config.toml
num_hidden_layers = 13
hidden_size = 256
num_attention_heads = 4
num_key_value_heads = 1
head_dim = 64
intermediate_size = 576
vocab_size = 2048
hidden_act = "swiglu"
norm = "rmsnorm"
norm_place = "pre"
norm_eps = 1e-05
positions = "rope"
rope_theta = 10000.0
rope_fraction = 1.0
qk_norm = true
attn_scale = 0.15
bias = "none"
tie_word_embeddings = false
parallel_block = false
init = "uniform"
init_std_qkv = 0.0352
init_std_o = 0.0069
init_std_up = 0.0352
init_std_down = 0.0046
optimizer = "soap_variant"
learning_rate = 0.0032
beta1 = 0.95
beta2 = 0.99
weight_decay = 0.026
lr_head = 0.00567
warmup_steps = 41
schedule = "wsd"
decay_fraction = 0.582
decay_shape = "linear"
final_lr_fraction = 0.05
batch_tokens = [16384, 32768, 65536]
max_seq_len = 512
doc_mask = true
train_tokens = 213200000
max_steps = 6062
dataset = "wikipedia_en"
Each number is 128 + 32 x the weight over its row's rms, rounded and kept within 0 to 255. Layers, rows and columns count from 0. Numbers have three digits each. The size before them is the row's rms in percent of the matrix's.

# up: layer 4 MLP up, 576x256, rms 0.228, rows 224-237, columns 0-63
# down: layer 4 MLP down (transposed), 576x256, rms 0.211, rows 224-236, columns 0-63
# gate: layer 4 MLP gate, 576x256, rms 0.225, rows 225-237, columns 0-63
up224 097:066116148162128118164139091127134129102094119148129062102078187126146138124120186125108159135115098103060182147128152190166141084098120154095126147086064072116098124140162158076138162132166144
down224 102:107131136120114099169157125151131121143165129172120138120081188103125139147128128178160127122152133146080164171083106150086173134100160157067179127100134131150104113133125152097128140139114080
gate225 092:135172083170099109066086141067124110152151117176138104156143153146118073106141167095166169126132087153151131099139120123117120130155124139099105113052132196114145179103190094188117112146155167
up225 096:096154175124129160199164177212075115176104152134145165043121153108129172157127121153139131174098137165103141167145125131189140179157164090110089125110140070107157118161061126096047086141154097
down225 102:097179191096145107129112145109134120124160112125151171128148163086123117154191145125158104120111114057100126142158120076165083032094125080093154130143182108138143127124139113116113176117182138
gate226 101:131160102113107114094142079101146114031134095125084101127157106141151105127104133094131165150169122165133196082166164135143145115105079129108143098136115092094150155172200114225112168160126174
up226 100:087147130122134084127159123079105158105133142204073117110108127121120145053151131113145110162148095139167080117131118199173178143164123175079071101185148070127111105081142158153102177161116144
down226 100:136146128111192124142112131121115140159154183147100161157144150041136104140114145133093141062100078082174110159155089160112136103115125138085129136105070122118124112125063099063085071065150136
gate227 107:153097099138135161126152156129122170119116150177136112074099091186139051124073159147135085140106130139186187089184187181141147139149054150186131106146155154116135087156112117152217138144145189
up227 103:123112149122127108176102145103144072170089125129175097105120146071151086151108063200094117127168097145153096170161120141098138154145144080098082161119122193127176179071162119124075158082194151
down227 103:137138139116144119118153101110115137102152165166121112103166139088178134109139115112058125118138113109134102109155151115135101137117112212151070112199147176050125151141095136100162141134146118
gate228 099:146116141153127148134110147146181112133151085103130105134190114099121091121099127115080106106186142093156116113155147086152138176106107084098198151203109070122169156053124137083154157173117108
up228 104:160130117157155130141129111103107154127100093163110116131145133098130084119083187127224126052148149090124115127129122100091113108166132107103136056091108123159158109126141087103132095168124109
down228 097:119119142119096109135164124123106149068093135203076095137102088112124147092173126133117180163106098086159143095146076106137241153169077104119143115069136081154172126160100165149071167116081155
gate229 090:108181095131141122136152187160144120111140169096149132152212095168113118087110135099138078154128109141130098132117094117118148066130095110173152134136134109149119133135075136127120107118151155
up229 092:097132136124139110185125145158185112118118136077085126117163119137120140131139131116165110091097118138137149111083181101110091090151044099152135128091133137148054110122060072140154127073162125
down229 095:023152109207179137154145097166137105117105169134131145125098181134080087137081140121117123149138158154057132105134144126127161153055114064151160081152118109122054158126151139095145162092105166
gate230 102:150133069128108111130160102140154101124154112124160122136145162137150118131071141170143150159185156129104118149134090160106123134176110145128125120104095140146123138130121186113133075133142115
up230 093:112155090112179112073098146027145131177142128119143073179142138129062144144173152203155181080117110068081150094126139118095145155153122163126061119113137141120131157137059125156045160087119139
down230 104:089140154110124097113106140133117128158163166110189127140097132131025129164121240105131133132118084197136134194093120162126110142139112138133092141072147104131116119145133163167074158103138154
gate231 101:067120132111166137073120086143121146147100108128150097181125125127117078155155080144115147107096118059143132157046141141161152104127111146130150154104106128172152129101114083149116123130109146
up231 100:128145143123147151122053104128137149147097156028194103172112132121154086155120136114146159116098034132161146076141116184071102130076094171104122117131094113090075180142122134122143137162083132
down231 106:165121139091132117168148140129133147154139163134145080143090138102134156090155153151168111112098131128148161178157091127057126158088137096122123199120134155202080161142110156148088134074146115
gate232 117:111147097124148136159137128109067121154127094070140116130162089087153124081156086108147120136172108091140140142130137159143140167143109148178102150130111121164088121154140142064129107090132079
up232 111:122161180116164131101189078138136076093158103104107147174169104157128125134123104125150130151182158162140170109182152083093137105152130073111140140096119137167080113153119104165157120110122120
down232 103:143132152116121136116118110150126126167091153134158072123149079141132078144125218113138107165123161122060112117147113137100140145105155130177132170136122091168108142151189134150095103139112183
gate233 104:177121167167163175112081143132111158158057116084136133176165161144139139091118094136123142157146134129129112139154130147158100144215188149136133146105114138114122077127145072091122137084231125
up233 096:124102137117134104171169206122108168163155116123126127080110083107096157141136141189119167103126154123131068099147137133147133122161068168117098141111087188118136111128110180127117131148179096
down233 097:098044113132132138112148189166119107160131177091037159047130105091113105101161131157118108138092162108134156136098112069148108177153092117121088116117108083143139213208135152137109124105119157
gate234 107:150083142165097082175084121138120123117118177141107125180173188148189131104134087131110107062148123147138102123129144087113092129215125145083168098128112128129160072088143143148096131145153122
up234 108:093117110172124114126146110115162120150175147185125132139158099126096094087166105113138120109087127155088117171101100108092124072090164113146124124173098126090133138097132172152108164169211124
down234 104:124180124109137111151126124144120051168114164099163125142156137099138161158108128084119116077152158187110135156133181138123159179164104179146122155099130135167106128127120188169139104119097151
gate235 097:113144141139109130171118159149125118112117044128094134084113165089097079101089148148138122110186109195161117087174084173151081133172167111138099158088140092122134155093103130151100135049139118
up235 100:151147162161113162183129083089121127078117114149106057086129145078181098125151128099129208149177102164132110069121105140136158081093117118145191131152061157217127125169085115125131114090121102
down235 102:088134086141104138122103142080140108161141126097110136122102120121096108097171090172121138143134121171091157167126191142139099097108154144179176092174124153128143042120170154151176104155130082
gate236 097:107158115162104176211143060164135127095142138091143078117107182149126136066149167090152131088090159149147175174175138159057168098133085134179131142114094142132140119108134126112130078110150082
up236 098:192146180048103113159113188091126167111091097132062142132100124147096151128083142129089149156115194058206194104136194118166098169095142110146121139098142109045130141123085186122084127112123149
down236 104:094160122112148093155082093132083134121108151129066186102181134126131078083109187125124140158127114195149131159134161164137156100128106125095161192105105096106133087140105134143174152118142129
gate237 095:146112151147129132086058097109146121142145203073168115124093173124130201150086059112080151115168136113170104110119106094111070086113129108132098133169111147100129098185121103157125144114127094
up237 095:109071116208126083104135140102120104119185161123152130146143135113136157101100129110073152127094153127117149127119096150115138136081119137167121150102124147072134140082100169156169129109094102